config.yaml
n_layer: 15
d_model: 256
n_head: 8
n_kv_head: 8
head_dim: 32
d_mlp: 1024
vocab_size: 8192
activation: "squared_relu"
norm: "rmsnorm"
norm_place: "pre"
norm_eps: 1e-05
positions: "rope"
rope_base: 1020.0
rope_fraction: 0.25
qk_norm: false
attn_scale: 0.177
bias: "none"
tie_embeddings: "early"
parallel_block: false
extras: ["some layers without positions", "some layers without attention", "local attention windows", "paired heads", "shifted keys", "gated attention", "exclusive self-attention", "capped logits"]
init: "normal"
init_std_qkv: 0.0407
init_std_o: 0.0407
init_std_up: 0.0407
init_std_down: 0.0
optimizer: "adamw"
lr: 0.00147
beta1: 0.9
beta2: 0.95
weight_decay: 0.12
lr_head: 0.0152
warmup_steps: 224
schedule: "wsd"
decay_fraction: 0.784
decay_shape: "sqrt"
final_lr_fraction: 0.05
batch_tokens: [32768, 65536, 131072]
seq_len: 1024
doc_mask: true
train_tokens: 389600000
steps: 5928
dataset: "wikipedia_en"
Each number is 50 + 10 x the weight over its row's rms, rounded and kept within 0 to 99. Layers, rows and columns count from 0. The size before them is the row's rms in percent of the matrix's.

# layer 8 MLP down, 256x1024, rms 0.0611, rows 109-163, columns 128-255
101:61 59 26 47 59 44 35 61 43 50 49 46 53 64 51 52 57 46 73 61 60 39 50 60 67 43 46 54 41 38 49 58 48 63 42 38 52 49 57 54 34 63 52 58 59 40 32 48 38 38 67 40 49 48 54 46 64 52 50 56 67 55 57 42 50 66 47 42 49 42 45 73 43 56 43 56 63 49 42 47 41 60 54 40 69 63 55 47 41 48 39 57 36 39 30 46 45 54 59 41 50 47 51 42 61 45 47 30 50 52 41 61 47 57 56 47 58 45 62 44 48 56 51 58 46 44 41 29
180:49 59 46 50 41 60 54 62 49 50 43 45 59 54 58 59 30 71 51 48 62 52 51 57 48 53 43 60 45 68 62 70 56 58 42 54 68 76 64 49 48 48 48 55 47 49 52 65 57 39 47 60 49 49 47 75 54 65 40 47 49 52 65 46 54 57 41 47 52 48 44 48 77 51 57 54 49 47 73 44 60 60 52 66 50 43 53 52 47 48 64 31 81 67 39 53 49 44 47 42 48 44 34 53 56 55 55 52 47 44 44 60 67 45 38 87 47 65 39 45 48 68 49 36 67 43 49 69
100:49 46 54 57 63 58 63 47 56 29 41 41 48 63 66 44 48 47 50 42 62 38 35 56 60 58 46 45 59 29 64 37 44 57 42 65 48 55 46 60 54 44 49 74 51 60 61 55 67 61 57 53 57 53 50 46 35 33 56 41 35 48 63 51 62 56 32 53 32 63 34 57 60 51 68 58 51 50 71 42 50 45 52 45 43 44 38 52 39 44 51 48 33 61 50 50 70 51 56 59 57 60 45 51 52 51 31 29 54 70 40 70 49 58 72 35 44 49 59 66 59 56 47 60 60 54 54 55
094:49 46 69 64 50 57 38 50 42 52 50 66 52 48 48 36 45 48 34 65 51 45 47 27 58 55 28 54 61 50 54 48 55 69 47 44 53 19 54 46 55 44 47 41 46 44 48 53 60 53 36 47 55 62 66 57 66 52 47 66 32 50 58 57 57 57 36 60 56 43 51 84 57 56 51 47 58 46 53 59 48 51 61 48 56 53 28 39 47 63 48 49 54 42 39 67 61 21 66 73 62 48 43 54 42 60 60 61 52 50 57 41 41 44 50 47 30 33 49 52 65 57 65 57 49 40 50 46
098:42 67 44 64 71 65 31 55 46 41 61 60 51 52 53 40 52 54 76 35 45 44 48 64 49 53 50 51 58 38 38 54 32 49 54 68 52 43 54 59 52 41 47 36 52 54 36 42 42 52 60 59 52 63 55 53 28 42 36 47 83 68 48 54 48 50 45 46 36 57 41 53 63 46 57 65 61 71 46 58 48 51 49 41 48 57 60 49 51 50 42 53 50 51 60 29 52 61 58 37 65 43 61 56 45 48 59 44 48 57 58 50 61 43 63 53 67 47 58 61 45 41 48 64 61 60 60 40
100:56 45 49 60 54 44 51 51 57 64 48 51 52 53 38 42 41 57 36 48 42 62 42 59 56 38 56 44 39 59 32 44 49 52 62 55 68 56 51 51 50 51 72 56 52 38 55 73 52 46 58 57 55 39 42 44 44 42 50 45 39 49 43 34 40 56 62 64 56 57 45 66 55 47 45 48 34 56 66 55 56 47 46 47 75 56 52 63 55 47 65 68 55 42 76 48 44 37 39 63 43 49 58 37 60 51 59 56 52 47 53 54 60 40 51 58 51 60 43 52 51 54 34 47 39 59 56 45
099:56 60 42 46 29 54 62 39 59 56 38 61 55 56 35 47 36 62 57 31 53 40 72 21 47 47 51 46 36 26 56 37 39 59 51 53 47 53 67 50 55 38 55 48 64 47 51 55 44 56 65 55 58 61 55 45 55 65 52 53 54 48 57 46 48 54 65 59 69 44 60 53 44 41 52 38 54 46 62 48 37 51 59 62 51 52 44 55 41 48 54 43 57 45 53 39 56 48 56 81 59 36 25 44 51 51 51 52 48 57 72 45 46 41 54 47 39 77 42 41 40 53 42 55 51 45 46 38
094:40 54 40 60 42 56 52 62 49 55 46 57 38 63 45 54 46 41 63 44 35 36 50 48 47 59 58 54 66 59 58 47 40 36 64 46 47 51 38 42 57 34 45 56 41 58 32 52 50 48 46 44 50 37 44 49 53 35 53 40 45 35 50 49 49 67 60 55 48 47 42 46 43 54 42 55 52 53 53 59 50 34 35 41 49 47 44 56 50 62 63 56 51 40 41 36 52 61 55 40 62 62 46 74 44 57 68 28 48 56 51 45 66 26 52 57 52 61 53 55 54 58 35 49 45 67 63 41
100:54 30 47 51 52 47 47 50 37 49 63 46 50 50 44 56 32 67 51 61 54 62 52 45 35 37 34 58 61 45 54 48 58 47 55 52 49 67 46 54 59 30 39 62 45 32 58 43 43 56 48 47 58 62 38 55 51 58 35 38 50 34 56 54 37 41 64 46 53 50 53 44 61 51 46 66 63 71 60 45 60 53 49 63 47 51 43 47 50 49 45 52 40 42 72 74 44 67 57 50 60 62 33 52 67 35 37 29 46 30 61 47 36 52 48 61 56 53 64 55 67 52 49 52 46 48 33 46
103:78 49 49 46 50 65 42 68 45 61 42 48 49 45 54 55 52 72 52 71 48 53 49 50 54 42 40 51 73 40 53 58 51 49 70 41 51 63 35 39 25 52 49 30 53 54 69 53 51 54 45 51 47 56 51 49 55 34 45 24 44 46 41 60 55 63 42 53 57 53 33 69 43 45 41 48 38 37 60 39 53 42 67 62 63 44 61 29 44 52 33 54 33 57 49 45 44 50 39 53 45 35 42 38 65 47 77 66 50 43 49 52 57 64 50 59 43 41 55 52 60 52 49 63 41 46 65 61
099:44 48 36 69 55 52 55 71 57 51 80 35 31 61 50 50 52 39 42 65 55 53 49 46 46 39 38 38 55 62 38 37 55 61 67 47 56 45 63 45 41 58 42 42 57 55 67 55 47 53 44 54 57 47 58 58 54 49 49 43 44 41 42 31 57 42 66 72 61 51 62 49 50 45 40 33 52 56 53 46 49 52 54 57 62 45 50 64 48 69 48 45 51 44 54 42 52 73 34 46 27 56 60 56 43 47 54 29 48 50 50 63 53 45 62 38 55 46 43 38 45 54 43 58 51 42 49 44
102:57 64 43 46 33 47 58 35 45 53 52 36 68 34 36 44 56 44 37 57 41 43 39 49 55 48 46 62 47 44 52 48 46 56 30 68 40 35 60 53 63 46 54 53 50 57 51 66 48 56 44 58 55 51 43 57 42 54 32 42 61 53 56 41 70 43 50 59 38 32 55 30 48 28 48 54 60 61 33 47 46 58 56 42 59 41 59 45 58 45 45 54 47 56 21 53 53 40 50 50 42 57 41 36 37 53 42 57 49 48 52 51 48 43 60 49 52 51 46 47 70 44 43 49 43 57 38 49
109:40 46 51 65 59 47 48 45 43 46 59 43 46 49 39 42 41 48 33 58 62 57 56 49 49 27 51 57 49 48 37 53 48 48 44 42 51 61 44 24 37 44 40 30 50 45 51 41 55 61 36 58 45 52 44 51 60 49 57 51 52 47 37 48 53 48 68 48 49 30 43 46 36 58 49 52 39 60 61 45 50 45 66 52 61 49 54 33 47 30 44 39 52 56 47 40 55 53 51 53 46 55 54 52 31 39 49 51 51 46 36 64 62 45 34 56 38 45 52 39 68 22 30 37 36 62 53 52
092:60 39 46 46 57 56 45 72 36 54 38 39 66 48 32 47 48 47 48 47 46 48 49 42 50 49 51 45 62 49 41 79 39 63 36 57 40 54 46 57 36 28 56 59 48 63 36 43 58 59 43 56 60 74 69 53 57 56 38 53 51 56 48 47 61 36 69 61 36 48 37 50 36 42 45 71 47 58 22 32 48 46 45 43 51 39 63 45 47 50 52 43 53 29 64 51 48 52 53 55 50 50 29 54 68 62 33 58 50 68 49 51 39 53 61 53 58 45 59 56 44 51 60 53 56 58 48 65
102:38 39 48 50 51 75 45 57 46 34 42 62 52 82 44 38 41 75 58 42 63 58 47 51 51 49 41 47 62 59 47 50 39 50 54 56 55 46 40 47 64 48 45 59 40 33 44 47 61 49 78 45 48 63 34 67 26 48 54 58 54 55 41 61 66 56 51 43 38 53 52 55 48 47 59 45 35 43 51 42 37 55 50 44 65 72 59 59 46 74 42 56 52 51 70 52 43 47 53 51 45 42 52 42 34 52 44 45 50 43 38 47 35 39 48 50 60 53 62 53 55 49 69 55 30 42 63 62
098:58 65 55 44 31 48 52 40 40 37 66 58 58 55 55 57 63 40 50 41 45 63 53 49 37 37 47 33 62 52 58 41 57 59 51 61 51 51 36 41 59 32 57 40 49 51 66 63 50 58 62 43 55 61 54 43 57 55 67 71 53 53 58 29 41 50 67 64 42 75 67 46 57 63 39 56 47 49 61 32 52 43 44 55 53 29 32 61 31 44 63 53 69 61 34 32 52 51 64 50 33 66 62 61 57 46 59 52 51 47 38 69 70 55 47 44 61 33 49 56 55 58 47 52 50 47 55 46
101:28 49 56 29 43 42 46 44 69 55 55 40 55 51 58 40 50 71 54 31 47 48 60 56 51 49 41 59 73 49 59 46 62 66 61 54 53 54 36 58 40 48 53 64 49 49 34 43 55 37 55 51 42 39 46 54 61 58 39 44 41 61 37 54 72 57 55 48 46 43 62 72 42 53 44 64 64 37 54 44 56 62 54 35 57 49 60 54 83 43 65 36 39 35 42 34 31 68 51 44 53 43 42 64 53 43 37 52 47 44 52 40 58 40 26 42 44 53 61 56 56 39 45 59 46 50 61 60
100:40 36 48 42 47 23 56 55 58 42 84 50 51 47 55 51 39 44 55 61 44 41 42 30 44 63 56 40 54 49 52 45 64 50 56 49 56 59 54 53 41 62 51 54 48 50 45 65 55 48 64 57 39 24 13 65 30 66 68 48 62 49 50 52 50 53 56 59 50 47 46 43 38 62 54 46 60 36 66 52 61 61 40 41 49 52 37 51 55 55 50 44 60 46 47 55 43 48 41 40 39 65 54 49 58 40 39 49 46 40 42 55 46 46 38 57 33 54 41 59 53 49 27 49 48 56 64 50
101:35 61 45 62 49 59 44 33 58 51 38 30 50 41 59 49 61 57 47 66 46 54 44 42 40 55 54 50 56 38 56 53 37 50 63 55 35 34 38 68 51 49 68 55 69 45 39 53 45 47 54 53 29 52 55 51 29 50 49 71 57 43 67 59 23 49 47 38 35 44 61 43 44 34 54 53 55 45 42 45 60 64 34 58 50 48 49 57 70 31 39 32 33 48 39 59 59 42 73 38 39 41 54 46 60 41 46 27 48 57 51 40 39 36 36 61 55 67 57 51 50 62 55 76 55 53 58 44
105:56 49 37 53 44 76 33 41 42 61 57 70 59 56 40 51 33 46 33 50 56 55 53 51 30 42 41 60 47 65 35 44 33 51 69 34 51 49 44 53 52 52 30 42 49 34 57 57 32 52 38 42 57 63 34 45 59 46 49 53 45 46 53 46 35 45 40 40 54 56 49 32 58 52 54 44 41 49 45 42 36 51 38 56 50 30 55 59 46 63 46 40 54 55 47 64 49 45 43 64 58 43 54 47 36 43 50 53 47 52 37 56 63 31 53 63 47 59 56 59 53 50 42 55 49 50 60 58
101:64 35 35 39 70 64 40 34 50 50 52 67 59 43 64 83 63 45 51 66 62 66 64 68 40 40 60 41 56 52 34 51 37 64 50 34 67 48 52 66 46 37 58 41 50 39 51 49 51 47 52 37 43 44 68 51 58 43 66 57 56 50 48 42 43 46 44 49 52 45 39 49 51 66 56 39 39 54 58 51 57 57 65 49 44 49 59 44 46 54 60 53 55 53 56 57 31 67 58 56 34 45 45 41 66 31 49 55 52 47 52 27 72 41 41 54 50 63 51 51 42 50 62 58 47 48 61 36
100:46 51 51 57 64 61 41 44 42 63 56 43 51 31 43 52 46 44 42 57 32 42 62 69 41 50 50 52 39 31 49 26 44 58 55 32 35 28 62 27 40 46 37 42 75 57 54 67 46 57 48 44 62 66 51 34 57 57 40 38 46 37 46 62 36 47 49 55 49 48 48 63 43 57 56 52 46 55 47 59 31 61 54 38 48 31 38 65 59 44 40 57 46 53 50 50 44 32 53 45 41 39 43 49 38 32 50 46 51 54 37 43 50 55 58 36 57 54 54 68 54 43 46 45 58 52 40 40
102:47 44 75 51 49 50 56 29 55 35 72 49 80 45 57 25 65 55 40 46 48 41 60 65 57 40 33 45 63 46 49 46 35 38 54 47 41 73 46 42 42 56 63 41 60 47 30 55 58 38 47 51 54 52 57 47 44 77 62 64 53 52 38 50 63 39 60 40 46 37 47 31 48 38 57 49 53 59 54 47 66 46 54 58 34 58 52 46 61 61 49 38 62 50 56 50 41 66 48 51 58 46 31 64 57 44 37 50 51 69 55 75 31 56 53 71 37 64 53 43 45 64 28 28 47 49 46 52
101:49 41 55 47 55 65 58 22 40 69 36 47 47 39 40 30 43 36 47 52 53 47 54 49 23 35 60 41 67 53 51 47 60 53 47 53 59 56 43 42 34 40 66 40 46 52 65 52 43 25 64 43 30 44 55 70 59 58 59 55 49 40 47 52 47 62 45 56 50 56 51 63 48 47 49 56 35 33 51 54 62 36 27 51 45 55 48 57 45 51 60 38 61 49 45 46 64 53 49 42 69 48 47 51 45 51 36 38 49 36 48 46 30 43 40 56 38 44 42 62 51 47 37 66 42 40 50 49
098:41 65 45 53 42 36 55 50 64 44 62 55 41 48 49 60 39 62 57 58 49 50 53 39 68 62 53 50 45 54 39 75 48 57 55 65 45 62 42 63 42 43 36 47 33 48 35 66 64 43 58 34 31 65 51 43 42 58 50 56 30 48 54 55 31 58 41 50 49 37 49 58 51 47 50 56 50 61 61 66 40 55 56 51 42 53 49 48 46 62 53 52 49 45 46 40 69 50 54 48 44 48 43 70 60 30 51 44 44 55 37 53 56 58 52 47 61 58 55 46 63 52 43 38 51 43 44 52
099:41 59 51 55 41 61 37 62 43 49 62 46 51 65 59 47 50 47 51 15 40 57 51 47 58 49 59 56 51 53 47 33 60 61 48 63 54 46 50 51 69 58 58 48 63 49 31 60 39 69 39 49 60 67 42 46 54 42 56 53 46 50 50 43 52 63 52 50 70 47 52 60 51 50 64 47 48 54 51 53 59 62 77 66 47 54 51 41 60 42 67 48 42 62 72 68 47 55 63 35 56 49 59 41 51 38 27 46 52 58 61 28 65 56 54 50 44 30 33 44 47 60 79 49 50 64 47 55
096:55 66 37 48 45 50 45 44 55 61 31 46 52 55 39 43 67 52 47 43 61 52 45 55 51 50 53 60 46 44 59 57 46 65 47 39 61 39 57 33 50 51 44 53 55 52 62 72 64 53 54 58 57 42 30 61 72 48 53 48 59 46 49 44 47 52 56 50 38 43 60 29 44 49 42 45 64 49 38 55 43 45 50 42 55 64 49 36 38 58 48 42 35 44 62 44 57 41 47 66 48 65 58 57 46 54 61 40 53 50 46 53 47 60 58 49 44 43 63 44 44 50 66 50 55 38 64 57
099:57 51 41 58 37 35 42 45 45 50 48 36 27 43 62 40 40 63 48 57 57 47 61 60 37 53 47 45 47 60 55 50 49 40 61 52 26 59 52 42 50 47 45 46 47 44 57 46 57 35 34 60 58 38 39 53 36 42 54 33 38 41 65 44 53 45 31 43 45 50 44 55 54 50 62 49 59 63 59 62 61 35 60 44 54 48 71 41 46 38 39 36 56 51 46 34 35 48 60 68 65 34 59 44 51 60 50 51 50 43 53 30 52 36 60 61 42 62 49 56 48 68 60 41 45 50 51 54
101:32 41 65 45 63 49 55 50 33 45 28 39 38 57 22 43 40 67 46 46 43 36 23 30 48 50 49 39 54 57 42 52 52 59 57 53 47 46 78 51 42 56 66 47 38 66 36 62 45 36 62 57 53 37 54 57 68 43 56 53 37 66 45 56 50 57 59 47 53 57 41 66 57 51 55 38 53 52 56 29 51 62 45 44 45 53 31 45 34 48 57 44 51 56 32 58 49 62 47 62 56 64 62 51 42 37 54 46 54 52 62 42 45 42 41 42 40 35 44 51 46 38 38 42 52 68 48 60
102:35 47 55 59 48 34 29 48 47 47 54 47 65 25 55 40 45 49 54 57 57 52 53 52 43 44 66 55 57 41 36 55 32 49 65 41 43 32 34 49 63 75 38 37 49 43 51 53 68 53 37 44 63 48 65 56 64 47 55 58 53 42 30 52 35 26 58 48 51 61 43 47 35 59 63 31 58 39 59 59 54 65 54 53 38 47 63 59 40 54 43 57 63 43 58 73 44 50 35 57 59 35 52 49 50 48 46 36 49 64 58 51 37 48 38 36 55 40 53 59 46 41 49 52 71 53 65 38
098:59 57 51 38 63 51 41 77 45 40 64 39 63 28 57 53 56 46 55 50 54 48 46 58 48 59 51 60 46 58 56 50 62 57 55 58 65 44 52 55 63 53 32 55 53 45 42 27 56 51 43 58 60 48 43 38 56 57 53 60 52 65 47 55 48 60 38 56 57 48 73 66 33 46 50 54 50 41 49 45 50 59 47 60 60 61 56 49 64 32 45 48 62 53 47 51 51 60 64 35 46 72 59 38 61 32 50 56 51 65 55 66 35 55 48 52 44 54 46 46 54 53 38 56 62 57 53 60
098:41 42 50 57 47 64 50 44 57 35 50 62 55 68 37 49 52 65 58 42 33 49 66 44 54 42 46 37 55 67 45 41 57 60 41 47 62 42 46 53 49 21 42 55 44 41 47 74 58 56 45 43 35 54 44 48 41 46 57 51 58 49 54 61 34 48 62 54 38 34 53 48 38 36 41 56 44 58 41 44 49 56 48 64 42 57 29 54 56 56 46 48 46 52 51 41 46 47 57 37 40 46 43 49 50 59 49 52 51 57 54 53 41 46 57 47 43 52 34 47 39 44 52 41 39 80 57 49
097:49 39 55 53 69 62 20 43 60 51 75 64 56 53 46 51 77 44 49 47 54 48 64 57 41 52 58 50 49 66 54 38 49 56 56 58 70 51 40 54 49 56 54 50 43 51 51 53 65 58 52 35 37 39 44 59 69 49 44 55 37 56 46 43 51 36 68 54 45 31 47 50 48 55 51 36 58 36 45 59 58 28 57 57 64 45 53 40 68 50 47 52 49 57 37 68 61 49 51 50 58 40 55 44 47 38 49 52 53 60 58 51 59 58 55 51 38 55 60 50 56 58 48 40 48 59 55 54
100:31 44 48 34 47 49 49 63 62 45 32 68 62 42 45 36 61 42 36 51 45 54 43 40 67 73 42 42 40 48 58 43 61 49 44 54 48 25 71 46 46 54 54 43 57 47 39 48 64 44 22 45 51 54 59 47 52 52 53 42 62 44 54 39 48 54 41 46 51 54 49 52 55 54 68 50 32 60 31 42 50 47 43 47 60 60 45 56 48 45 39 48 48 49 22 56 51 53 38 35 48 44 64 66 39 62 56 55 54 55 42 47 42 38 23 58 22 43 42 45 47 47 64 33 37 50 54 50
102:67 62 75 33 43 49 57 41 35 38 43 47 39 58 52 61 57 48 49 52 54 58 28 42 40 43 54 45 46 62 65 52 49 35 54 37 44 48 43 69 51 51 47 44 29 50 57 47 60 39 47 51 64 44 53 55 48 34 39 54 66 60 58 40 44 56 37 66 40 55 36 38 47 43 46 54 56 61 45 53 59 46 42 44 58 59 45 68 39 67 47 37 45 63 65 59 69 39 37 50 60 32 57 45 44 39 49 47 50 30 45 29 39 40 54 56 50 50 44 59 38 61 46 35 51 52 58 37
099:64 47 49 51 37 61 52 49 47 60 46 46 53 78 66 58 55 46 44 41 57 38 44 47 57 50 44 56 52 39 32 45 68 70 55 55 50 53 29 56 56 50 48 61 46 55 44 47 50 63 68 41 46 54 44 52 57 61 32 65 59 65 64 53 36 34 60 48 75 61 56 57 51 43 50 53 57 43 43 38 42 57 46 53 48 56 32 55 47 48 47 50 33 45 55 79 62 52 48 58 38 63 57 54 40 41 35 47 47 55 54 50 49 63 44 56 52 48 59 38 48 54 57 41 40 42 54 49
097:40 57 57 42 47 44 53 69 57 53 58 46 51 46 24 57 59 46 33 41 47 54 67 52 47 53 74 60 45 58 45 37 61 50 51 42 82 43 45 57 61 54 41 39 71 47 42 38 51 63 51 57 38 47 45 59 37 43 80 39 51 46 33 58 54 47 63 71 60 45 48 51 53 74 52 47 53 37 44 49 49 49 30 49 55 65 51 41 60 43 49 47 46 44 47 42 54 50 57 54 52 53 42 37 54 69 50 34 50 57 49 38 62 59 43 53 57 63 63 59 47 49 47 42 38 49 40 68
100:54 48 50 41 56 31 22 36 63 46 32 43 48 56 52 32 47 60 55 36 55 55 44 66 48 38 48 36 56 35 58 60 45 53 30 39 55 59 49 44 43 48 51 66 47 42 46 47 28 58 47 27 51 59 46 56 71 48 55 37 47 62 48 58 45 55 62 35 43 62 32 42 42 53 76 56 40 39 57 41 49 52 33 41 49 62 49 60 36 36 24 49 47 44 54 44 42 43 63 29 31 39 46 57 48 41 49 45 48 52 45 54 49 41 39 43 66 56 56 46 50 52 42 69 50 54 74 47
094:49 44 37 45 34 62 31 42 41 68 61 53 61 46 47 55 49 69 41 32 68 44 56 53 48 55 46 61 53 45 41 58 59 44 52 51 45 47 60 42 45 47 31 52 39 49 40 34 35 39 36 38 78 54 64 49 65 56 58 59 43 48 50 45 47 50 49 64 46 45 50 34 52 46 50 34 58 42 51 41 35 42 50 46 34 54 47 49 47 60 46 49 56 45 40 45 54 34 63 49 67 42 59 46 35 39 42 58 51 44 61 48 37 43 37 35 42 45 49 76 51 42 63 44 36 44 58 50
100:45 52 49 45 45 67 50 40 46 33 45 64 37 36 67 24 48 58 39 35 43 34 64 26 46 38 54 52 45 53 53 64 39 43 60 47 51 62 59 55 60 45 54 41 65 53 54 48 52 59 47 61 41 54 37 61 37 45 46 44 44 50 61 37 41 47 42 46 56 58 48 60 48 45 35 42 59 51 50 55 58 34 31 50 56 51 46 61 44 46 48 38 57 51 54 59 37 35 57 49 45 51 52 53 60 57 44 34 55 36 50 50 46 50 42 39 46 55 54 38 48 53 53 24 47 58 58 41
095:53 37 39 52 46 39 40 59 43 53 52 37 43 60 32 40 40 52 57 62 51 54 43 60 28 39 58 49 56 42 51 53 65 54 35 39 31 49 49 67 43 41 52 42 51 43 48 26 43 48 36 45 49 41 36 43 67 44 43 53 56 45 52 53 38 47 49 46 51 41 42 49 51 39 41 47 46 55 35 70 43 59 39 57 52 62 47 38 27 54 33 40 47 58 47 51 64 63 49 52 40 41 32 60 64 53 38 42 49 48 43 50 36 62 52 61 49 53 49 53 58 40 52 61 58 52 43 52
099:54 69 58 53 42 57 59 51 39 41 56 69 58 48 48 49 41 43 44 50 62 50 67 47 70 58 48 45 55 56 34 50 47 40 51 54 46 71 63 36 42 55 49 49 35 66 61 48 50 50 42 44 65 44 43 51 56 38 70 55 67 66 61 59 36 48 62 48 50 42 45 57 31 47 44 75 39 54 36 53 32 65 35 54 51 67 52 50 65 45 62 45 57 40 47 49 67 36 44 44 42 43 43 19 47 55 40 43 53 45 36 47 38 36 71 50 51 60 50 44 46 52 40 49 55 47 48 59
100:30 49 52 50 39 57 52 42 54 61 57 44 49 58 48 61 50 45 66 43 40 54 49 65 53 42 51 42 75 60 58 45 63 32 39 49 23 46 58 45 42 40 55 50 56 36 32 42 55 35 54 67 52 49 47 56 57 53 30 42 57 59 47 50 60 62 33 39 70 33 80 44 68 32 51 42 42 45 33 37 41 45 61 51 53 62 53 52 56 54 46 45 49 58 27 38 46 44 46 51 43 57 56 56 66 44 42 55 49 26 51 59 38 45 43 50 61 47 60 51 42 67 67 41 44 34 47 53
099:50 55 37 54 33 30 51 55 42 66 58 54 41 55 52 55 62 52 50 69 43 53 41 48 62 52 42 44 43 40 60 68 59 61 58 42 55 63 63 33 53 47 42 34 34 53 38 68 57 52 48 74 54 39 45 49 59 54 59 60 44 59 60 65 50 57 46 34 42 60 55 45 52 46 44 30 50 49 46 48 59 50 50 36 64 54 64 39 45 44 37 59 47 57 39 60 50 45 51 67 55 57 50 51 58 30 55 41 50 71 33 60 41 56 45 44 50 42 41 52 48 65 62 57 40 37 59 46
098:30 34 58 67 65 63 58 41 52 51 40 44 52 62 59 43 83 65 83 49 46 57 52 54 33 47 41 49 49 38 58 52 53 51 60 49 53 44 60 55 56 37 54 49 34 51 57 59 38 39 56 59 54 37 34 46 64 42 53 45 48 47 48 52 53 42 57 43 38 74 48 55 59 50 48 51 49 49 51 37 63 52 40 46 51 40 72 46 53 28 47 52 47 45 45 52 56 31 59 50 46 63 47 67 58 56 43 43 52 53 52 52 51 60 52 48 51 53 60 52 39 54 53 53 38 39 41 46
097:50 37 52 76 66 51 68 53 39 55 68 53 70 60 60 47 54 46 68 54 43 76 61 41 41 46 40 43 71 37 45 48 38 50 50 59 38 45 38 54 52 27 51 42 48 33 50 52 53 37 84 51 47 59 52 48 52 54 58 56 49 23 59 51 56 52 53 63 52 50 53 52 43 53 60 65 57 68 40 54 47 56 64 46 49 46 46 34 34 46 50 63 48 61 60 50 52 37 58 41 44 53 64 55 65 53 41 57 50 49 48 40 47 58 45 46 49 49 69 52 65 62 46 41 64 56 54 61
101:50 50 60 39 42 50 60 51 42 43 53 55 43 55 59 52 43 42 51 59 48 36 33 60 41 47 41 51 51 46 66 53 27 41 57 60 60 42 46 47 54 47 46 42 55 31 63 77 49 59 61 63 52 66 68 45 50 60 56 52 41 60 42 44 46 54 47 61 36 67 67 51 55 51 47 35 41 35 53 62 73 56 37 43 45 40 51 46 38 44 48 56 52 43 23 30 52 52 40 41 30 53 38 53 55 52 44 57 47 36 58 60 35 66 57 63 45 53 39 55 35 55 43 52 40 74 51 43
099:61 61 40 61 52 47 32 34 46 48 46 51 56 58 63 62 56 53 38 45 66 67 31 65 64 57 62 43 38 48 46 53 38 52 41 51 53 48 43 46 63 70 54 38 69 56 43 59 46 49 53 46 55 62 47 57 82 39 58 58 59 53 43 43 46 48 46 55 50 43 56 57 39 63 66 47 43 43 58 52 57 34 55 30 63 56 66 41 41 47 55 59 62 41 37 42 59 76 40 51 64 46 44 52 51 54 40 60 50 61 47 45 54 36 59 46 60 56 49 39 47 61 44 39 55 49 60 51
100:40 62 44 47 46 43 62 50 46 64 44 61 51 53 44 52 46 48 70 77 60 45 48 48 61 45 37 45 59 42 59 45 48 44 32 52 65 42 48 39 51 32 26 60 40 53 63 48 65 51 47 45 36 48 57 53 47 54 46 39 45 64 48 36 42 51 51 64 60 49 60 45 38 56 63 59 51 56 48 41 45 38 49 51 39 51 65 52 53 37 49 55 47 41 33 55 58 48 30 54 57 38 32 56 58 63 54 58 46 41 36 59 52 59 46 46 35 64 57 70 50 54 45 65 56 62 41 49
102:46 52 64 49 44 59 63 65 42 66 64 62 73 46 54 52 54 49 30 44 52 23 60 39 39 50 58 43 51 46 34 43 32 61 56 50 75 40 56 46 50 47 55 41 61 57 36 48 42 63 23 35 38 41 29 36 50 46 49 54 53 35 65 46 40 45 49 64 50 47 64 57 42 81 51 54 53 45 48 53 45 59 33 39 63 70 56 65 39 57 43 60 52 37 44 53 55 54 39 55 60 51 47 49 58 41 47 52 52 42 47 44 63 55 59 50 59 50 55 55 64 51 64 37 52 47 43 42
096:49 61 49 33 39 42 46 51 60 39 51 48 56 28 52 52 47 57 40 49 52 44 67 43 31 42 42 58 28 48 54 64 74 37 39 53 47 50 54 51 58 35 35 54 35 51 48 44 52 74 52 50 45 34 34 50 67 47 59 59 31 45 52 58 57 59 67 63 35 43 52 48 53 53 41 53 65 66 41 58 64 31 49 56 42 60 60 53 63 48 55 52 69 24 52 48 64 44 52 31 46 52 69 43 61 60 46 58 48 64 39 51 49 62 58 40 46 48 48 69 47 58 53 49 55 44 47 52
098:49 53 29 32 36 58 50 69 47 53 30 60 53 44 48 60 62 56 53 52 54 49 64 61 34 45 47 60 58 45 68 61 74 59 45 69 60 59 62 46 59 63 46 61 51 49 40 45 50 52 52 51 38 54 53 48 34 51 24 55 47 55 34 73 50 39 65 45 39 38 51 52 45 42 51 65 57 38 35 64 40 42 36 65 34 52 43 51 54 43 54 51 45 37 57 53 47 68 54 55 56 35 39 42 49 57 41 45 50 45 60 61 42 32 42 40 55 44 48 62 41 42 42 54 40 55 54 61
101:53 50 54 45 60 58 55 51 51 46 55 62 39 54 56 40 47 57 38 41 54 44 50 52 44 32 37 34 62 44 58 49 36 44 49 52 45 53 56 50 24 49 49 54 52 54 31 18 58 37 63 51 61 49 67 47 31 66 53 45 47 46 50 68 52 44 46 61 51 46 52 51 35 52 55 48 58 55 43 38 47 40 61 37 51 59 54 41 70 43 46 50 48 60 65 31 30 44 52 39 47 42 51 39 50 38 44 58 52 46 55 60 56 33 40 47 31 52 57 64 48 47 68 43 36 42 50 68
095:45 52 39 46 58 56 42 50 40 27 44 44 47 38 55 50 44 51 41 39 38 53 67 45 53 44 45 39 63 49 41 43 59 69 41 58 67 53 50 57 59 45 51 30 59 41 64 50 36 71 54 43 64 45 68 64 41 38 67 44 59 37 36 47 50 44 64 45 51 68 58 52 45 80 37 68 57 57 44 47 52 50 58 53 46 49 66 62 40 53 51 51 39 52 47 52 53 50 54 55 57 54 48 54 56 63 33 62 52 56 59 40 54 61 44 49 49 40 58 65 56 45 45 42 58 52 39 58
100:69 44 46 48 43 61 51 40 34 60 35 56 49 54 41 61 42 44 78 55 48 65 47 47 38 46 25 36 48 52 33 39 18 59 54 51 55 41 46 44 57 43 59 63 58 39 46 43 56 53 50 55 69 34 53 60 47 61 50 49 42 67 50 47 66 61 39 53 34 59 53 57 58 37 57 27 49 61 46 56 59 46 48 52 41 65 58 47 39 66 66 37 42 51 40 50 51 31 53 35 68 49 40 46 52 64 46 55 50 45 43 52 57 58 57 48 62 45 56 58 54 50 58 30 37 31 48 45